Weights of a small transformer language model.
Training: a variant of Adam for these matrices, 1363M tokens.
Each number is 500 + 25 x the weight over the matrix's rms, rounded and kept within 0 to 999. Layers, rows and columns count from 0. Numbers have three digits each.

# layer 3 attention query, 768x768, rms 0.0205, rows 655-671, columns 384-511
452464478525463502469451541511487461571542522504461462508496520435528513500461507477455541464475477552490488513504535510487506465499489508482481500526529478485450504524509508487478463503445501520532531479497557502528518510492496525523450500504510531461487500469550485474519476556540473523565505477531503518467479496578505445484518507484493493496475529545506486515510513463511527464489
477505467476527421527543517513546526521498513496482535494509515475484524524531519510475558516488498488500499492486474481514491499536497523540481466490495470520465521462511486489487464511474492553522532492460471542506511491521504488519525486495511489543503496486553535489461521494511492468463473528494495486512509463484514497495490470519498482496456498492504555517505507451520513518514
538525532479491534509489486450488508507519514486516484455482500508553489507463483534464482521498537484478491510537517524520501495455481489494499494522514469505533497530516440495498514489468517510490507484487492463495494480450456431540522487495494466554455513514527492491516529449515510469483484539517496520509485506515498510509526531461514516506508482475483496502467536513457535537541
488516515508522505482552478502515513482475527489491498516481498529492497457464515504479542514480470521514529502525520457475484444508443531550472528510501534479476493489484507497465510474525463527475460568542444521488508506553517474516529505466516463532502467486529477513535522555510479467535523516494497518506469442503453466490476485491457478471441514522512518474474514521522508504486
497522487466502444464516501517519508480508460508513506505450498542509504550468482483475488533476479508479518515459528512503514491488491497520436477496546514511459464486487472500464514545481478502475469489509460528462520495520506440519502511485501483502505468483522521520492522504515518456490517497443508537477496474541471475513529491488497484537474512499500523540484497502538547518482
520491443496471466478446464469525509538511511495556478458525470525522496505511576487471477508481511512502487510520528459479509494527484548481462477515517501502490523517525509508511507512494482506495501514506486492407520488489485506478445490424492481503520474450494455463520496541454509495478531498474479497533498505458491501491527479524521502494554528495463486554446459481482466478479
499526473560466538487500484512470547490489494548588509484529438516539526473488511490490473537524513497499528483495507473462489538486460544504487526491521528486488559444473498487480477492495495476486498514509486514479541523489497467486532513477540495511478482506499490535512513447526492488528503459504495492556511486480514507554447485516479502504511495488503471502510465511485526520502
514514538477453560512498534461501482476486505491440487521500532509458493504499487531483501489546490505477449494472511535504577495534512533499524522498527499532459480486506513509517525533501481523497505528508511522511507523493492493468507488527495450503454525507504497504494513498507515533490479547483516523474461505505520500468477520458526481531521488472511471505542518502524519494488
468491487485530519515477505537483530481525529507493458480525515468494511496474516517514530489466531515491514448543520547498456499506505489498506534511514498463515495474454491461510478525490445498466509486503543498504502494525539466502464533494486510535505463483542479508494508539527476538489500466452514508516497502466517543511487510499483482481476581499501491518508496482473491459500
506501506496505500509525431500530474528511505490482466497499484508499522489492491510522590431530498498491531527535484516470538485544486504538505490555509485496468493505495510503491513510509491502548518502506508505488491508527511521505492482522518529508499484506492486494516426452491470530483492539499519460495463496551495460509511477484532474434487536526518535465491481445512499487444
517529484459492517479478510559508481514476490503551498511477502481482492525495498499471490513547491487469479533467511501517508514511495506508494506504510532508525482533474466487485510535488494459503530485513503478529514469478511479501514526526508510459523514470528501499524529483470508461530512456497474488540509531478503491502509499493532495510532454500485463501482494490474549522413
508521490503496495477539468494485473439491496480530501497515488486446509507523471492502459515518509493524504475473449505522510535534462508552486560501499473518522471465449515529477478516538482471487496532515498501481522509538510520489505494514516519511471496465525491523436530458499482502523441543533487418522534518442482495483485505523486460495454509504509492505511473559510538484534
504521482507506531516473482514510500521535515490506526554463542498462515513495534532482510500510465530529511492474466548490544479520472524523507513514469487464460485505540536489508503493465503483480530468508529486525510497481492520480541493500524460519508536514530516503501471494498503475504487510538496502499496509507453481486461539469574502514537512536532490520507513520498455523475
483490476501540533495495491536536482470488471476478466510483498521467474457505558459464494568477466488487470522552482463491558484482470485474498491528508560510519519552477448501484550546508523493505485483482492568479496477537515499507490514479494465489527483529455488486522520495494529492519559519473507482496478533514474471473470539506469492532522476523500508527518550522489524504475
463516524530458543514491496484527465520496493477472466462530473523519450481486511495474471504485505514535490476543518506499523441478498552472507527487555477504504475512497495495504494503490547466507476509484517551493486469505562486520464501495450503512520518490479475499520521482540496537557507506472509520478470518504488507468471519483466497478530480540498520443524518494570544530430
480524471469525527503497486560513537524528479426507462525469536483487468516540500470490495491483520482515482507500461542483516520533516516564515487484525494511511475480532528492504542522443461482513504441554542525536499532496478497514540473536526506460475532486482511496481475499478504505506474509508524495514513518482507511495482513498531460502523485543483475532520502544485472522500
522471495544505517484510558510494503490490553534509486512501500472505478516492516495524508486553488453453496517460511479487456496503484442492481506488493458533496534533480507525517470492500530496483525521487522539505483493503503506518470484494480579501462553525497490498522498490507530564468465482517465525462547487480495480492483503470535516499510533532539456479481491552539464546445
# layer 3 attention key, 768x768, rms 0.0197, rows 655-671, columns 384-511
492503519521547505487524548535537504515506473476500515516536457488521496534521571487505447513513517481495484470538476518486524473481510498469517500483478498494475531477499498510536478517514458520505454489511568434504495498524508520487485523505483496515557516473524519499414504520587463456482443519512510520528509509492480504538503492497532497481503535467535450565512497533559506485498
491534487536503500463518473489528508508512506535490473477480523505515494448469473530489523480516533505548508521512492511473515475515495494500503504466535496468504561532483498480485474540476468526511506553509464497488503507495476475527483520527547534531468479500521487531453462487502489500510500501471502464517474493471528472497434466531520504452459508534505539529503495494527481522469
448484518460519504508495569484518526493511480492492503549518527505495473526535538434489472512530444514481480551519494479527496523514519496586478501476496503496520468518526508510459506505441502500539464510458460458458501486530469466532511528493467464522508501481502476473520548474557509478497496533510488542491473509513512482475488464530518499484520482498522501531500514520495513486481
535498505562432481509489458507512511510505491519488509508504519522493516494482520529510491478493486540486502527476501438466460505513492481500491501512503471476503509531496497487549559539524500517501529515511549474463479534461516481472477545475509520471490476508466498467509516528471455466488465548451495543489556490503520478498543538481497481528535493496509510466498486474515485530470
444519477509491512513462497540546455487472513469453490477525495489496471529491466499490475500424468511509484485520465511496521469515507536490486481470474502470531513513485528492522480457462524472522494540490485469502483508458491513494563458522496503513487518495508508484479505561482555509475491530490515480510475465509507497543524480527560509495513496489484493525489494516490507512463
491487504502498491504514463502506500467434468513464533514507491531506460496507525498494492513473494487494516513543506490483494452535507531478551486508524551479488534464509510488531505478503527457523431516513499470522519497525499531455496551494517484520453480491497494487477486495530469433511608536475465486485475473500458460474482494505458496452494453498515491506529508548515528470482
468467496484468461467484507467516533500464495474506484443483520529473528495512533501483586472503519503486496493449526496491512487557505518503504489514496473488542500530486536520492513569531444527519496510471448517553484489493532499466534513435505478534494468488477511495518490496488526560480511482520538478527499574461511524509508502504573496482525498527523468515502475499560538429552
542452482514453508499517523487514510502483456463542539502493523471450510541515464537488544524529512502482451520551437523502518544477476490520467524495494508508490508499499465507509500552464506445497473522524520533497507490509545500490515505518521483489503504515436507417480473505554520548489497523510482480543524474480489493452439538467524580488510484487478462495512494525446501512449
480458495464526516451518495453508529459541507469510494533519483530509464462463508485484542526498513493473537488505474496433450566511452512466482509484532485468541537504474530492459503476506506502495543474474516447488458539529470460509482490485506490518488459460546504535508536515512494574500499492492500486509500521477486515494506481461555488486476470455506476542533445518523533476503
466509505501516517489495539531460497499493520510501512515484526478510446531503538514517473481465496487522539510487541488522523486517464516545491488457506547499516483485478500498543500516499508500532506502545539527542502507534454507507509481513530510465551490492507473524473520506495519483515491497472532492491511513475496525498547519477504506483501475495482471501528446496474482539516
503504486515484470455484540493447494531484510479475502427460495477465516544515488459517474534519533466521501513496485534511482523543498523461539508493547530525515540497450533516484517456475477463520511481567515470496502534522504470509509472518510512520478505491523528530516520531535534526493536466527512458491492497504534548510518480498496499481534514512511481505479477490507521532523
532477491522495501480509441522495513515469498500506504488490527487515524502479445502550536520444483500464549524447480514470497497545531488501556501519511492507543536488451504477523531514516542480433483498513484502545526514473505530512493534480535491510512480509461557545488488489506490540470501474458494516533489526494529542468500491435497553496495498473493498487474522476480501505539
503512489505495492517523551521493461486434478464532523478461481507519478488493460497522497488488477535476476540471521540514514493523504484466515527472458495492504481463536465528507498541536487504486512559476564455524518513478574497472508482499534518479524474466518503435518540485476538527540523556501518527554510465469535482472469447482523505529519574478487448508493480538468504493497
486486528530468503492473478504503453522491468536496456514506516544428472542510492473545522478485535514537521491523450507455540505453456534531462468466471512494459477531523478500511520493487477521477516505519506453495484490514562458508524487475489523514501495507454480469480523541531419462532547471489506527493518478529493460438529502502459504472533473480510462504462502521465516501475
534535502459514513520485504529508513508537493478521485538501494479480511593515450445529510500462458500500538512516487529492486514538536478506490496465465511517503484511529476493471512493477500465496512500499496486509511512506558522488494483485475475505497505505466551505493519519524482547488489535512555505535544470501494473460514542489498487485530499506544475546469500530515512474564
524503484488509494515533494514489464492481439473571542544537481465505433495483484508468502508506499521517491528467506538479494537519508498526458547488505460565523486531503513508497429489479491518535533522494514504484490518480479498542499487482461476544490439484547498549486504495480478580473487483495561476542483517531556530493482520449552485490494592510492453515521499508460562510491
487488463483533512528502530466487532521515483527512487516474491520478539525513526527498521490479482459476470468490488580575499552546510476518505493524460479477487488470532429557513459507450489494475516502501509496529498513536492489528544502548494485501536580477484513489504505461488513473479521500550469492485524508508486451523538474515486485505449501484496471517515506498528498525534
# layer 3 attention value, 768x768, rms 0.0179, rows 576-584, columns 384-511
476481487459544478446551508507499495457518492458515461490495474471549492503497547432538497509523531489492495513503508440520475537467522546503487498521488484468448496523551502516518496505523496503463517473511514510524502518479456461551475480490523446498484492521513485526547517561500537522500495504504530492494515473534462473483483514470490544465488512492509454516473559474510495525497
481483473496485505510471455504516540515504510451521504469522522465516533511505483547514553506476518520492500488469457477470457504547532536480530499450485486439511517473477501505489439531536508545492532527486488491502538515507478488523482470494450484515486522492502518524499516470526482487480465468438516537531485492474482480541507599518486501459519479540468524496476544469490447517477
529512510444523483505511469471504489471477486458526523486463511502557506521486512529521494534578480530469511555494502531516545497465491469518465527511505514545569467503518472528489443444512507463517472565541489452523482498467540505515508496499477530432490471529488482477526482519535442490469501502526492486474476471506507479507471518546472469516489530532499488539540493536526485506471
495566486523462500494528519541545455498506502465523524491525495521479456531522474492490463537491437525493498551499475514511459485522466499505517529535479499489492496518511526515552494472498494485526495456499488470495474508497523534471505447495554526471498494511516504481482535525499513452493532482439492481469494484508463476515489486510507492516522473530455521464500480507488558521511
483488498502471501485472456477490482503521462552511500534485506525470515526502516502467504538455481492518463521487466487458556534491505507503450496547549462517512536483470435490488509541508455502509502482517552551480499492481525558462555492504502552496519543495448525473506506499522515490476480465537496524462522509492456453501471511526523482507555537505507516546514505523521535471498
495472475485502493454587476499503516476517450491498491500497511492538537486440491471469555525534537507461493505511484490494529529479535475471456516504526475476480492503493491512529454503553497493524496443498505537543501522486496477515498499515528448498513504489401486481493531553503488516407508536487503529537498538526538490461481455484481489466465510512488468526510518488562466515518
537489536485466501526470457561474508526499444498535502503529507471495514482517495456502495431513479526518529516535485513483483458463484504506498470524514483476482518520464449502512497491555504476462487528517508439527528522478527518487465470549521495519526516522505474456492443510518518494490510497544510468499547503521497509439493443492480485489556441482482459511477488477458496463466
521475531485513522520468468513451540519534546478535510552489496497507519514478483549510508511515514508503496496484478525465500469492511497475519468495493482490469541494478469516475507519534467478509435481455512493464469512551469469504500476526562543518503500539457544449484526471544531486532523527456529505497491489484492495493489527524424485492503529502537491503517494500509454472446
478501545519448475473534517515542485465482490510475466535520476475479511508482485568486491480540518513461517502503495512479459530503440539483481481517502492439483496521509480509505490442525480527491550531516503525480517524496454498538549481494510505571461560468520503482487507494516523461458458510535457474508507449464518513474423490482494489473455510528501477552530497562490545482503
# layer 3 attention output (transposed), 768x768, rms 0.0145, rows 576-583, columns 384-511
466458522460472479473455497507526509478472489499479492482510488492463500472518462503506498533510502504516529505473500505551497510495481522508519528469446539543506452501462559534482506491460544469497486502480461521526493470480499521463485492492501443477556494485497477533474465435545498548489534460510523505467501476501481485501436446502569550512449553534516517456470488518483533429548
486491502476476552467491538505522465530486466505486526565443490472505484563506472495480488507572490506525452497526485474542467535541498471506494515480481557515468512515518507475516512521468433465567522532517474501527468494488508474482480450517506443487485503477492516444528510511468489513496479557504461519504448476456536447507496505481516494505565511477498535500483559478519507477487
531531520449505482542506485487480483552494509534536519511485557428529503527483468537482488507500476554506528532448490488490515474498497462465526512484498488514455520492567495482554506480459509441496497490548533505492511516483475508525531533505493499514551507478518567519529506513479469459497481467511485498538506510503500518524486461464431472452448558525561536513483477515509502565490
498512443462505504521520496544522486537484468487479551506502466470493458521487523494482503483497506499532486515503534523489509477510527508478502491515539490450446526511529486487495481555487502477505531526483493465485473512530482491529515484484476546493513504490504535499483533508470529487510453476454533500494515491486487485484497539467491510495529496440541493513516524528504485527543
503474489529493493515500505506506527472467504530502504465491531468472472516557504499559535479537501500484517529474514504534464483468475496482495486512483494482477504511548487525511491521475514516506522471508474520468460499506494450507509498455473478508501498502508481463499521500505510501497517530513498490519543545476522489491516535515497516480435495536475487500472505435514495527459
487484447497459505485491498450530527462512482511478488507505517482500508483518500508506542519533530487471540561485484469488464483531509499467560496504518515522514499487517469471527536474492478457503487475462486517522492525544523513491470507493430496490492488532424504445530493462515464516508566547519467508522460522467507477454521434513504551505531491528456489475502542542466528495498
505494512500507497468527497486527544508484511560508476501497545458498540479474509506514496551466522544464498539478542509527488463445493429489487532503496464482505523484490496521464476453537479538509485445526507491487479482471477529518475492509522480495556472497465473464518521491488533505502575464494531489495484435504483465517475522514525495494498475513490522490470506487502482469522
560490497485504519466562508485509510514476563503493500467454512485482488472479466523512452519520540480510472517520493491460492511512480454518479471531519481551553487441490502439523511473519475539463556469505438514500464504522441484470484529527534462519464459485516459461526505489507503502503528520554530468524522511528488465458472507488499557521471507547501529538500507484498466471517